{
  "n_layer": 9,
  "d_model": 768,
  "n_head": 6,
  "n_kv_head": 6,
  "head_dim": 128,
  "d_mlp": 1536,
  "vocab_size": 8192,
  "activation": "gelu",
  "norm": "layernorm",
  "norm_place": "post",
  "norm_eps": 1e-06,
  "positions": "learned",
  "qk_norm": false,
  "attn_scale": 0.0884,
  "bias": "all",
  "tie_embeddings": true,
  "parallel_block": false,
  "extras": ["capped logits"],
  "init": "normal",
  "init_std_qkv": 0.0205,
  "init_std_o": 0.0205,
  "init_std_up": 0.0205,
  "init_std_down": 0.0145,
  "optimizer": "muon_variant",
  "lr": 0.00319,
  "lr_mult_o": 0.982,
  "beta1": 0.93,
  "lr_head": 0.00669,
  "grad_clip": 2.0,
  "warmup_steps": 200,
  "schedule": "wsd",
  "decay_fraction": 0.634,
  "decay_shape": "linear",
  "final_lr_fraction": 0.0,
  "batch_tokens": [65536, 131072, 262144],
  "seq_len": 1024,
  "doc_mask": true,
  "train_tokens": 728500000,
  "steps": 4842,
  "dataset": "wikipedia_en"
}
Each number is 50 + 10 x the weight over its row's rms, rounded and kept within 0 to 99. Layers, rows and columns count from 0. The size before them is the row's rms in percent of the matrix's.

# layer 4 attention value, 768x768, rms 0.0375, rows 389-425, columns 384-479
109:43 57 56 45 49 50 48 31 45 51 56 51 43 40 42 63 61 57 43 48 57 53 37 40 48 48 47 48 49 60 47 37 38 58 40 63 52 52 56 45 57 50 71 65 57 62 47 39 52 50 62 36 54 45 68 55 48 42 41 56 47 39 51 68 41 51 66 51 58 50 44 33 60 61 47 74 46 55 38 43 46 32 60 40 38 39 36 39 48 41 50 58 49 54 37 44
105:58 59 52 62 60 56 49 57 55 22 49 51 61 36 38 70 41 51 52 54 37 58 45 69 39 43 43 56 52 48 58 61 57 51 59 35 39 58 55 54 65 54 52 61 36 47 40 66 45 50 54 59 53 55 64 49 50 56 71 62 41 38 38 51 60 37 35 52 35 46 57 49 44 48 50 49 55 48 50 66 49 53 35 55 50 58 36 51 41 45 62 38 51 59 59 59
106:49 65 40 30 45 28 35 40 47 46 52 59 51 62 59 66 59 64 41 54 49 64 35 49 38 36 35 57 37 32 41 58 50 36 55 54 48 62 32 42 52 66 36 59 54 53 38 61 49 52 50 60 48 42 35 43 57 27 59 42 67 34 46 42 40 42 60 41 57 46 49 43 58 43 42 53 35 34 56 53 53 58 49 42 49 57 55 43 49 59 46 36 49 31 61 47
108:44 45 40 57 47 50 48 59 58 43 59 59 39 53 48 49 31 49 38 56 53 63 55 48 36 48 53 43 27 53 56 41 71 57 53 45 53 62 62 39 59 63 60 37 60 51 51 63 42 50 51 49 70 52 58 48 37 28 57 40 39 58 58 48 39 50 59 54 42 39 59 37 53 48 53 46 49 35 54 58 37 32 49 44 57 47 60 58 61 46 44 40 53 55 50 50
109:63 56 45 44 44 59 34 48 59 48 47 42 41 42 55 52 57 64 60 52 54 61 51 57 45 37 52 52 58 26 61 51 36 58 49 35 41 59 49 46 57 48 56 51 40 64 48 42 46 37 51 47 45 45 60 39 70 57 85 42 58 66 40 58 65 31 54 33 50 45 44 45 46 39 63 44 66 43 65 62 62 38 49 53 46 44 34 43 40 53 41 35 23 60 62 41
111:41 53 42 65 59 42 52 38 58 49 56 34 34 40 56 41 48 61 57 61 37 50 51 45 47 62 40 62 46 47 45 53 52 50 48 46 34 58 45 48 45 48 50 48 48 34 52 62 60 46 51 64 47 58 51 56 33 40 57 65 66 44 47 46 39 51 53 56 32 43 61 46 62 47 48 43 40 40 67 54 49 56 53 50 55 42 58 56 53 53 40 36 53 63 52 44
106:50 54 55 50 57 41 46 46 51 54 67 51 34 52 50 74 59 60 45 38 56 45 66 52 44 25 51 56 61 65 45 49 56 43 67 48 50 45 50 63 49 51 54 41 64 47 47 79 45 49 53 30 60 40 51 54 57 53 46 55 52 63 56 56 48 52 57 12 69 34 53 42 53 43 53 47 65 54 42 47 48 68 49 57 47 25 60 54 40 57 36 42 51 44 46 62
106:32 69 53 57 48 50 32 51 44 37 47 54 31 47 46 48 46 61 49 52 40 52 32 49 56 43 30 37 54 46 53 56 62 65 54 48 26 61 32 64 67 51 48 45 22 47 46 49 48 38 37 53 51 48 44 46 50 41 60 42 38 59 46 54 53 27 65 49 51 60 50 67 60 19 47 47 51 67 43 58 56 59 41 52 65 46 69 55 61 40 47 61 36 50 47 54
109:44 38 67 46 70 68 48 62 50 46 46 53 54 50 51 48 65 48 38 41 40 64 62 65 56 41 50 46 47 36 41 47 51 43 66 57 45 63 54 45 55 59 35 52 39 50 65 65 58 42 53 32 63 48 57 50 53 45 52 30 50 52 65 56 62 51 40 59 41 46 44 44 49 45 49 54 54 32 55 44 53 58 33 35 37 58 54 44 54 49 48 32 59 49 65 62
108:44 46 59 68 56 52 42 58 41 61 50 47 64 57 50 53 47 57 68 28 48 58 53 54 42 64 55 53 53 54 82 52 35 38 47 45 61 64 48 46 39 39 54 70 39 48 59 57 43 59 64 59 54 48 57 57 46 61 64 36 31 54 59 63 49 62 52 58 41 68 55 39 45 62 56 57 32 52 58 50 40 52 63 42 53 45 31 53 46 62 53 73 44 39 56 50
103:49 33 45 53 44 59 38 60 59 20 41 52 49 47 57 52 78 50 69 65 69 58 52 44 43 61 32 78 43 34 49 68 34 52 51 54 43 42 55 33 63 59 43 50 52 48 45 50 54 56 52 33 40 50 55 61 56 51 46 44 44 41 48 40 42 44 45 69 53 32 42 60 60 63 48 51 35 72 53 48 68 23 63 57 40 41 43 36 41 41 43 69 43 54 37 31
108:53 63 48 61 49 46 38 56 46 42 74 42 36 47 54 50 39 46 51 45 40 57 36 74 52 54 54 48 47 40 50 42 62 46 41 51 43 43 54 64 61 56 53 46 57 44 59 50 25 41 47 65 48 64 56 34 60 60 41 43 57 59 50 27 47 59 50 42 46 71 48 54 64 35 53 72 47 63 53 65 45 56 53 51 54 53 57 58 51 35 64 53 38 35 46 43
108:48 46 46 64 55 52 38 49 41 50 58 33 58 71 42 45 38 55 57 61 59 45 65 60 56 50 29 30 55 26 20 66 48 36 51 78 51 73 48 56 40 51 47 41 46 30 60 35 67 38 55 56 59 54 49 49 49 44 53 49 49 55 46 57 49 48 45 35 44 60 44 50 53 50 42 39 56 65 54 68 47 56 58 52 48 44 54 35 63 56 68 53 50 65 38 58
107:48 35 42 40 62 41 51 54 53 46 47 60 59 40 72 57 48 48 45 56 54 59 44 48 52 47 35 50 40 42 57 50 45 56 31 62 56 48 33 58 50 47 46 42 46 45 49 47 55 41 34 52 56 57 34 50 40 58 71 48 62 56 44 36 38 40 64 29 46 31 68 32 38 55 70 33 29 34 52 47 67 57 62 60 53 75 49 77 46 36 25 66 58 36 58 57
104:45 57 32 43 53 52 53 49 55 36 52 61 60 62 47 68 45 54 51 58 56 49 51 64 40 38 63 39 65 52 45 45 58 38 69 49 49 63 59 41 59 54 37 51 43 46 44 52 48 39 32 43 46 52 43 38 38 57 62 49 53 37 45 66 53 41 49 50 55 39 47 56 58 34 47 58 61 58 53 59 51 42 59 59 61 50 49 52 48 74 40 43 64 63 67 61
105:48 40 45 47 60 51 66 57 51 55 71 53 46 60 71 60 39 50 48 46 52 71 43 28 46 41 37 42 48 53 50 58 55 51 44 57 44 58 70 62 38 51 50 42 51 44 48 61 41 42 43 38 47 42 49 39 38 40 54 47 42 62 52 46 33 44 53 53 42 50 45 31 53 69 58 55 48 48 58 49 59 54 56 45 42 67 48 50 50 41 47 31 51 47 56 45
107:58 56 50 58 25 48 59 48 47 48 42 52 51 47 57 47 50 52 57 35 63 58 58 68 48 40 51 56 60 41 47 32 24 58 55 45 53 42 59 36 29 50 47 46 53 42 58 62 37 63 48 49 42 46 46 42 44 52 56 52 38 64 43 63 46 51 53 58 53 38 59 39 52 71 62 56 46 62 35 35 55 46 38 39 51 37 46 41 54 35 46 46 66 53 49 44
104:59 55 42 59 50 59 46 54 33 53 60 50 57 47 48 76 46 41 51 50 42 38 54 60 59 65 30 27 48 52 46 55 55 64 49 59 75 58 47 54 33 62 54 34 42 34 37 50 59 47 70 46 56 61 46 62 39 30 47 45 53 60 43 53 58 50 59 62 54 61 46 36 65 47 46 55 68 56 44 47 50 61 54 43 50 58 57 54 41 47 48 40 56 61 56 51
110:52 42 63 45 58 26 46 50 36 42 50 43 43 48 52 35 44 40 46 43 42 35 41 36 58 43 32 38 52 41 43 63 47 46 46 53 40 46 62 37 68 53 56 44 41 49 50 57 45 65 58 67 61 59 65 39 63 45 60 39 71 44 55 54 40 47 54 38 50 52 51 55 53 59 55 57 55 57 59 52 53 59 68 35 47 54 56 58 41 56 44 57 71 54 53 34
107:50 54 41 57 59 52 52 31 47 67 23 45 32 67 35 61 36 52 47 39 59 64 44 38 50 46 66 43 43 53 66 36 58 46 39 56 56 69 47 47 55 58 46 49 21 61 40 49 53 69 48 46 35 61 60 33 51 44 54 53 62 62 48 50 43 38 41 45 63 49 68 38 47 42 46 35 64 60 53 42 35 42 19 52 44 44 67 44 49 52 55 51 50 54 63 78
107:43 46 50 49 51 57 53 51 44 47 75 65 41 56 55 58 45 49 43 55 41 54 57 55 59 33 51 39 44 30 51 52 33 60 45 36 60 58 37 45 60 55 53 49 47 55 44 36 60 65 73 63 59 42 48 60 65 52 55 64 64 42 51 45 39 56 37 47 60 56 47 56 54 64 45 48 61 53 47 41 60 58 69 52 56 45 38 49 51 45 51 52 63 52 46 53
103:51 34 50 19 73 55 62 68 54 64 53 50 45 56 52 48 50 19 46 52 62 46 49 66 59 53 56 46 46 58 57 44 70 61 48 55 54 47 47 60 60 50 51 45 46 54 54 47 40 45 58 65 65 52 42 43 48 48 69 43 54 52 46 58 45 41 25 50 56 40 35 47 46 35 46 65 55 50 61 50 52 46 88 66 57 47 57 48 39 38 57 44 38 60 68 46
103:64 50 64 59 43 45 42 50 54 59 58 56 34 58 63 31 51 45 47 44 04 49 48 50 43 48 40 41 42 42 59 53 45 49 48 49 54 40 56 56 53 49 46 30 52 50 41 54 52 57 32 53 70 41 51 29 46 64 50 46 48 56 52 42 44 50 62 53 43 57 50 47 45 65 55 38 47 33 56 43 57 35 72 48 53 52 62 64 46 43 45 30 44 38 56 47
104:45 62 56 56 42 48 58 44 47 48 53 55 29 50 34 45 50 45 41 59 31 62 57 47 23 61 63 43 41 50 49 25 54 39 50 49 47 39 60 52 52 55 53 59 56 61 39 61 54 51 61 54 39 46 47 39 45 57 33 56 50 63 47 47 45 39 47 51 39 43 60 46 43 56 61 69 51 65 53 49 72 38 64 70 61 56 65 58 51 48 47 45 51 55 23 49
106:41 54 51 50 30 68 65 52 45 55 55 51 41 68 46 50 41 59 37 29 45 56 32 32 48 38 57 46 49 35 63 51 46 50 59 46 49 48 52 48 47 52 46 28 40 42 49 56 44 70 56 48 47 62 58 47 43 55 42 48 76 78 50 38 47 42 52 70 65 49 43 48 40 50 21 58 63 59 42 58 58 54 56 43 38 44 47 51 32 58 32 40 63 41 40 60
109:57 46 52 46 40 65 32 37 44 51 46 53 39 65 48 36 64 53 40 63 21 50 50 53 54 42 48 45 53 55 52 51 50 47 43 46 45 35 53 49 55 35 56 45 51 56 56 63 61 32 52 54 37 37 44 39 57 49 68 53 47 28 41 47 60 36 44 54 36 65 53 48 40 42 42 55 56 48 57 30 57 45 62 55 51 48 49 66 55 36 55 54 37 56 76 51
107:54 50 44 53 43 50 60 34 45 37 87 52 53 54 65 49 68 31 34 49 51 53 53 43 51 55 40 59 40 50 47 43 67 33 50 72 45 45 50 50 59 50 53 58 45 53 51 40 57 63 55 51 50 36 48 44 53 26 56 55 38 54 39 43 76 50 36 14 46 50 43 55 44 43 39 51 58 43 53 46 41 42 49 41 36 31 28 48 61 33 37 58 31 65 50 42
106:36 42 53 31 56 50 56 41 45 63 35 54 60 50 55 45 70 64 53 53 51 63 45 68 45 54 42 56 44 46 55 49 41 54 53 35 71 51 51 45 26 44 52 61 52 54 34 50 42 37 48 56 36 63 36 41 48 44 49 38 46 38 58 29 49 46 48 46 49 28 49 38 49 52 61 47 59 30 59 38 33 54 51 53 49 42 37 64 55 48 41 61 55 60 63 48
097:52 40 55 53 50 52 57 51 49 50 52 55 33 34 56 60 50 48 49 56 53 53 57 40 51 39 49 39 48 52 39 65 52 45 45 41 50 56 44 60 39 43 43 48 62 44 49 44 50 44 53 46 70 50 54 48 47 51 46 36 60 59 58 42 59 47 49 39 48 45 45 65 36 37 53 55 38 29 26 54 43 55 53 59 47 39 47 58 53 59 35 52 70 48 48 53
107:66 49 56 51 57 54 56 43 48 72 45 33 35 53 65 58 47 69 36 65 41 51 39 45 46 44 55 38 57 40 59 59 44 56 62 56 41 57 41 42 44 56 54 54 52 53 46 55 56 48 63 53 55 58 52 47 46 58 46 58 70 51 44 64 53 39 38 41 41 64 56 44 53 60 52 45 59 65 62 32 45 45 77 51 53 76 49 33 58 51 46 46 22 73 43 37
105:65 33 42 31 65 30 35 67 62 47 46 40 61 60 54 29 54 45 42 57 62 70 54 50 42 39 45 64 49 60 58 35 59 61 47 30 52 52 63 53 51 46 41 69 41 43 36 39 51 60 39 31 49 56 61 71 29 43 40 40 58 61 43 43 60 57 51 43 46 53 45 41 50 41 50 62 60 31 38 58 46 50 44 49 42 47 46 62 60 44 43 39 46 55 51 42
105:47 54 48 50 54 45 68 38 62 64 53 43 53 53 50 51 50 55 47 41 60 24 42 34 65 40 39 47 44 63 49 63 50 39 60 60 59 48 34 54 64 46 57 60 64 53 45 52 47 53 59 39 52 52 61 40 39 48 46 38 39 51 53 37 45 33 39 56 34 29 55 36 69 33 46 46 54 53 56 56 50 48 64 51 43 66 40 28 43 49 38 38 54 52 44 60
108:55 69 55 66 50 49 53 47 49 43 52 47 66 45 44 35 59 42 61 47 45 29 43 57 59 62 39 53 36 67 57 40 38 57 40 46 41 50 26 42 39 41 47 45 66 60 50 37 39 61 59 48 60 59 53 44 48 56 49 48 45 57 29 42 36 61 47 31 57 62 50 49 65 41 60 39 57 56 45 57 39 44 52 80 57 31 55 47 69 48 47 25 43 44 56 61
105:49 55 51 73 76 57 39 52 39 43 41 61 48 51 81 47 58 38 61 55 41 46 70 56 47 54 31 58 40 50 38 31 42 64 43 55 44 45 42 49 64 44 43 52 59 48 46 55 55 39 18 24 62 58 55 46 54 58 43 63 40 53 55 53 64 61 63 51 50 39 37 43 52 47 50 58 51 37 56 53 42 41 43 48 44 42 51 57 44 37 75 46 43 48 46 52
104:49 53 50 69 38 47 40 42 46 54 44 51 46 56 51 38 46 59 48 48 58 50 48 43 49 35 31 59 41 50 69 55 45 58 41 55 53 59 64 72 45 48 45 55 53 38 77 49 52 55 56 47 50 55 60 54 54 55 46 44 50 46 44 55 61 44 59 60 51 52 85 58 59 35 52 57 69 53 55 52 45 53 49 54 42 32 55 47 50 50 41 57 52 55 38 58
105:49 47 58 69 53 46 43 51 54 73 26 68 53 40 67 35 47 50 52 47 49 52 58 64 48 50 67 41 61 54 55 56 62 78 50 47 47 43 59 47 60 38 46 52 76 41 49 42 54 44 35 39 47 58 61 70 53 62 43 51 34 34 39 55 59 42 59 58 46 62 50 57 52 36 42 42 48 60 42 50 60 61 56 54 44 65 48 70 45 42 52 46 63 47 69 54
101:30 44 47 71 50 47 59 28 57 43 40 66 59 68 58 47 60 50 45 37 54 38 49 44 64 67 41 61 49 49 48 48 45 37 56 38 54 44 74 45 51 50 44 39 49 68 39 37 51 56 25 61 48 64 58 52 50 49 44 48 49 38 44 43 45 68 60 20 69 42 42 56 49 50 68 50 45 63 50 55 46 49 54 55 55 51 46 45 43 46 45 37 76 56 56 40
# layer 4 attention output (transposed), 768x768, rms 0.0343, rows 389-424, columns 384-479
105:71 53 29 54 62 37 70 45 57 49 44 52 69 58 57 46 48 50 55 45 40 48 60 37 38 52 53 66 46 50 56 46 54 56 63 48 59 41 42 56 52 51 52 43 47 63 52 33 60 44 62 48 53 46 40 71 51 68 52 46 49 49 60 44 29 57 42 44 35 45 39 63 45 34 65 31 53 36 49 50 70 11 56 50 55 39 39 56 61 32 53 43 40 42 59 63
107:50 35 46 47 22 63 37 64 52 36 50 70 49 35 58 37 47 46 34 55 58 42 51 37 68 40 35 28 41 54 49 65 35 52 41 48 55 59 53 58 36 32 68 46 47 63 39 51 57 46 48 58 50 35 41 58 38 52 51 31 50 74 66 59 50 68 39 48 64 55 44 48 55 38 46 64 52 60 58 49 36 42 51 47 47 57 53 52 37 38 49 42 38 48 36 60
108:38 44 30 54 13 56 59 69 62 56 62 46 54 45 60 62 47 51 49 39 36 34 41 52 54 53 73 48 42 53 64 39 46 43 58 55 56 47 50 55 54 42 56 44 52 28 50 35 45 55 58 39 29 52 24 43 36 62 48 54 54 42 69 46 56 44 49 58 47 47 65 48 51 62 51 80 50 50 52 55 52 49 47 55 55 50 49 63 36 32 58 61 42 46 54 64
108:37 70 58 41 47 69 55 38 45 47 42 66 45 38 28 48 58 48 51 61 50 59 25 50 48 73 54 29 43 37 33 47 50 53 55 35 48 31 57 68 51 65 47 46 55 72 37 50 61 50 56 46 46 48 51 38 47 38 09 48 50 43 50 53 49 63 48 39 41 59 32 64 43 42 27 40 56 37 60 57 46 55 51 48 48 50 52 52 59 44 44 57 43 80 56 40
109:61 45 41 46 47 43 54 40 53 44 45 44 53 46 29 49 53 54 69 51 61 51 38 42 26 62 70 55 46 44 50 48 51 52 48 49 57 46 70 51 52 55 47 45 54 61 51 60 40 72 43 65 49 44 43 51 61 48 53 50 60 51 44 44 37 53 58 52 92 38 39 50 34 39 46 58 47 48 62 52 68 44 41 37 52 54 47 42 30 48 64 51 64 47 57 60
109:44 57 47 25 42 61 74 59 40 60 47 41 58 35 62 55 70 66 41 48 48 38 46 56 27 55 56 53 50 46 37 50 51 58 52 44 51 50 49 51 45 60 52 42 53 70 57 49 67 43 42 41 49 53 48 52 57 56 54 59 67 50 63 45 63 66 44 39 59 46 29 47 51 66 48 54 64 56 48 59 48 43 47 56 55 30 40 40 46 57 61 44 51 56 53 42
105:58 44 46 60 46 42 49 48 39 51 36 59 41 41 55 62 49 45 40 38 58 36 46 32 34 76 44 51 49 53 65 59 54 22 63 39 57 82 51 54 56 51 55 37 47 69 47 47 63 45 55 47 46 51 37 46 38 58 66 68 52 49 40 58 53 63 57 64 50 67 45 28 66 44 42 51 48 62 48 65 44 46 42 55 42 64 51 46 40 38 36 49 41 57 60 52
105:49 55 52 47 50 71 43 52 38 50 51 36 61 41 43 48 48 47 49 62 55 48 54 57 50 42 55 54 52 58 44 43 42 47 49 44 76 52 57 51 49 55 58 37 54 48 38 41 41 65 47 45 42 49 48 70 47 44 69 52 46 56 63 57 37 82 46 61 42 48 57 52 48 49 48 64 41 36 57 45 62 21 66 24 72 51 49 69 54 50 62 42 50 62 29 40
109:43 43 58 54 59 43 36 50 58 47 54 44 48 60 70 56 31 48 38 36 50 57 39 76 46 49 47 55 45 39 45 30 49 53 50 66 29 48 45 43 47 45 51 44 54 68 53 51 39 47 51 53 43 45 74 62 34 38 63 50 54 63 58 51 52 49 67 54 64 47 58 44 31 37 33 24 47 31 47 51 50 60 51 49 53 61 56 46 45 34 53 37 62 61 60 57
107:60 56 54 39 48 59 56 53 60 35 49 41 51 58 50 39 47 53 45 41 55 40 59 44 52 52 58 55 45 66 42 35 52 51 52 47 27 39 46 50 48 62 56 49 42 53 59 54 44 49 50 42 40 62 64 45 46 61 55 54 56 40 72 70 51 48 54 55 46 41 21 40 36 24 68 68 51 43 41 48 45 36 56 61 51 30 56 61 62 55 53 32 57 53 44 48
106:61 54 36 63 49 58 59 62 43 55 35 50 50 51 43 62 47 49 51 42 53 39 29 48 33 61 70 42 46 45 50 61 50 66 55 37 33 54 60 20 55 24 56 47 59 55 58 45 37 63 45 39 49 48 54 54 45 65 36 42 40 35 53 45 55 39 56 54 57 46 60 58 50 49 48 62 53 43 43 45 40 43 71 50 50 32 50 42 67 50 52 54 51 66 54 45
110:41 42 63 55 54 62 44 45 51 50 55 43 42 53 54 59 84 48 55 58 35 46 46 44 51 49 62 50 60 37 59 42 50 54 49 46 46 55 47 62 48 34 29 54 49 55 45 52 52 46 52 59 57 59 31 33 49 38 44 56 58 50 44 59 52 63 52 56 44 38 38 47 73 51 58 32 41 49 50 50 76 59 50 46 46 58 53 48 37 60 47 48 51 54 31 33
106:56 53 52 53 39 56 60 67 61 52 46 52 49 34 50 54 69 59 45 48 49 36 56 37 57 70 52 40 54 56 54 48 60 43 50 48 34 12 38 50 46 48 58 53 49 51 39 52 31 54 49 54 50 43 42 57 48 52 69 47 49 48 71 31 51 42 42 38 62 42 85 47 53 58 50 45 56 53 47 53 34 43 41 59 43 48 40 52 26 50 70 51 46 52 70 75
104:45 74 52 62 38 53 57 41 57 45 56 55 47 66 49 51 47 55 54 65 49 49 50 56 47 45 58 45 41 57 61 53 78 65 57 47 34 50 51 41 48 36 50 34 43 55 29 68 66 49 41 48 48 45 52 61 33 41 45 42 29 36 59 48 66 51 65 58 60 65 50 45 47 56 31 54 48 60 78 58 49 51 43 43 47 24 57 63 35 39 38 46 28 38 51 53
103:44 40 44 41 39 50 62 32 35 54 64 42 52 68 37 47 50 48 63 49 44 59 45 46 63 54 63 44 36 57 54 73 26 51 46 49 43 49 63 60 51 42 32 48 27 71 52 42 58 44 44 39 50 64 49 49 50 36 74 58 50 36 59 50 48 46 44 50 53 48 27 59 52 42 70 45 36 45 57 58 55 46 54 66 40 61 59 58 46 41 47 48 52 43 40 42
108:67 53 38 32 41 62 54 44 43 53 57 52 46 37 52 42 38 47 68 61 46 44 32 58 39 54 77 67 49 57 43 36 59 51 32 51 39 63 49 45 43 62 53 67 46 55 62 60 45 48 53 59 36 52 65 64 41 59 44 50 47 36 50 56 60 55 44 48 70 57 45 43 37 43 54 59 63 49 35 43 52 51 42 59 52 47 53 45 63 44 50 50 57 34 54 58
109:30 37 53 68 46 48 44 21 53 49 53 53 46 54 40 42 38 49 50 28 65 27 45 38 45 62 54 44 49 47 57 47 75 50 41 46 52 40 42 45 61 62 34 51 60 44 56 47 54 50 59 51 60 44 39 57 61 52 41 49 78 46 33 31 49 43 36 52 37 67 39 60 36 52 54 63 57 60 61 49 49 47 47 64 59 71 29 69 47 57 52 68 60 50 53 53
108:35 30 50 54 60 54 54 51 45 47 52 58 45 20 54 50 24 47 47 45 52 39 49 59 53 25 36 47 51 58 48 43 32 42 41 71 38 57 46 61 54 52 26 71 49 47 62 59 39 64 47 36 51 64 41 55 42 41 56 50 66 53 59 54 58 48 52 62 54 48 54 42 67 56 63 64 45 42 57 52 31 59 61 45 42 53 52 44 53 54 43 61 57 52 74 44
111:61 65 44 52 52 60 25 59 48 52 39 56 37 51 44 48 76 66 50 46 69 41 39 55 47 59 58 58 49 45 46 54 39 62 51 58 55 51 49 59 54 50 58 64 56 39 59 44 52 63 49 49 52 56 59 54 48 50 56 52 71 57 34 54 65 39 45 54 50 52 33 52 69 39 51 21 62 51 49 40 28 65 62 48 33 42 57 36 52 55 46 61 42 52 36 48
106:46 55 55 45 53 28 57 31 49 53 46 49 48 33 58 53 49 48 34 58 38 43 57 58 61 58 61 50 50 46 53 57 43 49 38 43 38 41 29 61 57 60 61 29 38 62 44 50 35 21 46 46 38 72 30 44 53 25 41 45 63 54 49 51 52 55 48 51 36 36 38 62 51 57 44 38 48 68 32 45 56 48 42 33 67 54 43 53 55 35 27 45 48 49 58 53
107:53 57 52 58 38 38 41 48 49 45 53 63 48 60 41 50 54 51 53 45 31 56 43 40 71 32 52 63 50 29 48 36 53 46 48 43 55 56 34 53 48 42 56 63 36 42 57 49 49 53 54 43 63 32 39 50 46 60 39 30 53 53 58 55 51 56 68 47 65 35 39 46 44 53 52 42 64 50 48 45 38 44 50 36 58 47 65 54 79 31 50 58 50 48 63 46
105:47 50 56 66 31 59 44 52 33 57 52 51 49 34 56 48 49 57 35 35 73 32 50 58 67 44 51 34 41 64 52 46 58 40 59 59 33 63 55 53 50 67 45 36 53 55 41 50 45 57 52 46 53 55 54 34 55 66 63 49 39 47 46 48 54 49 49 54 54 43 47 37 44 38 36 50 43 70 53 71 64 57 51 64 37 50 49 52 54 63 42 52 54 68 49 50
107:55 30 63 42 51 51 58 42 64 34 38 47 55 50 31 56 48 54 44 70 46 40 51 44 49 55 62 43 54 49 53 49 47 52 60 37 59 41 46 61 28 36 56 79 41 49 38 46 55 49 51 58 41 54 62 41 58 49 46 51 46 47 51 32 61 59 53 54 59 64 49 49 47 64 33 44 64 47 61 52 50 58 42 54 70 45 62 45 52 75 67 56 53 60 66 48
107:65 51 49 41 36 46 56 45 57 54 58 44 69 42 52 59 44 53 29 51 32 35 43 54 42 46 43 46 45 36 50 47 42 39 67 38 38 62 56 48 49 44 42 49 48 46 43 68 57 63 39 62 58 39 62 26 41 50 51 51 50 46 60 56 51 47 52 53 88 39 42 63 44 51 47 46 68 38 49 44 61 26 40 62 53 58 44 40 59 46 31 60 41 63 55 49
107:57 62 58 59 52 58 60 41 50 49 51 55 42 30 51 31 48 56 45 49 28 47 70 47 53 45 50 32 48 50 55 50 59 53 56 45 44 57 39 40 52 59 38 56 55 57 47 47 52 37 61 55 27 57 39 51 49 50 80 40 62 24 41 53 41 49 43 55 50 58 41 68 60 33 55 60 48 31 54 39 61 34 44 52 29 46 45 48 51 56 42 53 56 47 51 49
110:49 51 45 50 61 51 47 36 51 50 50 66 61 51 33 44 49 61 39 57 57 46 41 53 53 41 41 45 49 61 52 42 49 60 55 29 36 49 75 39 40 43 47 30 42 51 53 42 49 57 42 59 48 44 38 58 49 31 34 36 61 41 60 54 46 55 48 39 22 44 34 33 55 48 47 47 58 57 40 56 69 63 43 44 50 61 42 50 49 51 51 46 75 40 49 60
108:55 57 46 56 58 52 39 42 41 32 44 41 61 38 48 56 42 51 59 60 48 48 41 38 66 55 43 50 61 53 45 57 32 64 57 43 47 41 55 51 26 48 56 75 52 50 46 48 51 52 53 48 53 47 62 41 44 50 41 47 65 41 48 55 71 53 47 50 36 42 53 45 49 49 48 51 58 45 54 50 61 59 51 78 49 50 53 56 46 50 66 38 47 56 50 34
108:62 51 41 36 56 65 57 63 75 67 63 54 56 41 55 22 36 42 43 53 65 61 56 37 38 36 56 55 58 48 52 55 49 59 62 49 58 33 38 28 53 54 73 44 48 60 54 55 46 46 47 43 53 49 58 70 41 61 43 60 36 46 39 54 68 69 63 35 49 55 30 49 46 55 49 62 27 58 51 37 53 67 52 33 49 41 48 57 70 54 58 39 54 74 40 40
101:58 49 46 52 36 44 69 46 34 51 47 58 39 60 58 51 51 55 46 46 54 45 33 58 45 43 60 54 44 61 64 49 40 48 58 51 65 46 70 50 28 70 61 38 43 51 46 49 47 67 45 57 47 56 24 44 42 42 55 54 44 58 50 45 51 35 36 46 38 43 55 33 52 40 47 47 56 47 54 32 40 39 42 27 50 39 45 48 41 36 68 43 35 31 56 52
107:53 45 33 52 45 60 58 36 62 48 51 52 46 57 55 45 24 42 42 67 33 52 45 60 44 50 51 50 49 48 51 56 43 38 43 46 54 55 43 50 75 49 64 66 55 53 60 57 62 64 34 50 34 36 30 57 47 47 50 61 68 52 35 51 55 61 42 36 48 48 53 54 35 52 48 51 48 64 50 44 44 60 56 46 22 42 50 46 59 48 53 42 41 54 31 55
105:68 33 62 57 55 44 42 45 39 50 49 51 35 37 31 56 40 41 51 61 42 31 57 53 49 53 56 56 45 52 54 52 50 57 51 44 58 51 44 46 40 58 36 45 50 61 45 33 51 46 56 46 64 56 57 60 58 56 56 48 43 37 51 56 59 38 48 52 51 48 44 41 27 47 67 51 47 53 58 48 49 53 72 48 58 42 42 58 44 49 53 45 38 46 49 43
104:38 59 64 54 71 51 42 44 68 47 24 56 41 25 34 42 63 60 55 51 44 52 48 38 60 54 54 54 47 34 55 46 56 48 42 55 31 28 53 54 48 48 65 56 53 27 58 43 64 53 43 41 45 61 45 34 36 61 49 48 56 60 42 47 53 46 53 43 48 55 70 44 67 55 29 56 54 49 47 45 24 41 52 47 50 46 67 36 28 48 64 45 64 30 50 39
108:64 31 48 36 45 50 41 58 40 38 57 49 48 23 66 60 49 46 55 37 55 61 54 36 42 38 54 54 58 46 46 51 44 51 46 47 45 45 68 52 29 51 52 64 51 39 48 59 57 64 46 47 48 50 59 68 46 48 41 61 54 46 63 46 44 58 45 63 44 42 45 63 57 53 42 35 49 53 61 46 50 45 49 56 42 45 52 43 46 66 58 46 56 48 42 56
104:50 63 39 56 46 37 44 61 64 53 42 58 38 51 52 48 53 62 58 58 50 44 57 57 41 63 43 53 29 46 52 38 57 47 50 58 77 56 45 32 46 70 45 52 64 48 71 37 44 60 41 45 52 49 62 47 59 48 47 62 32 52 38 54 57 55 44 43 67 51 60 78 46 46 59 41 37 58 49 52 54 49 53 63 39 62 58 32 61 28 50 66 49 51 54 51
103:35 44 66 42 64 53 32 44 64 45 42 65 55 45 42 37 56 37 28 54 35 55 60 47 56 44 36 56 41 36 46 45 75 52 46 50 39 48 40 45 56 50 45 55 65 49 42 44 65 53 55 56 55 38 56 59 41 37 45 64 31 49 77 49 55 63 46 52 50 43 44 74 52 63 35 55 46 59 50 53 45 47 61 45 48 46 56 62 67 55 63 38 40 61 40 42
107:29 56 58 50 48 44 61 32 57 82 35 66 49 55 62 48 52 50 63 47 50 55 50 68 47 47 42 38 44 49 33 45 34 61 48 55 65 60 66 50 34 32 57 55 58 41 70 49 30 63 56 47 42 58 52 41 54 55 39 63 57 61 67 48 40 55 43 48 28 36 52 26 42 54 54 41 56 41 55 52 34 50 53 43 47 53 46 45 57 62 50 35 57 44 44 53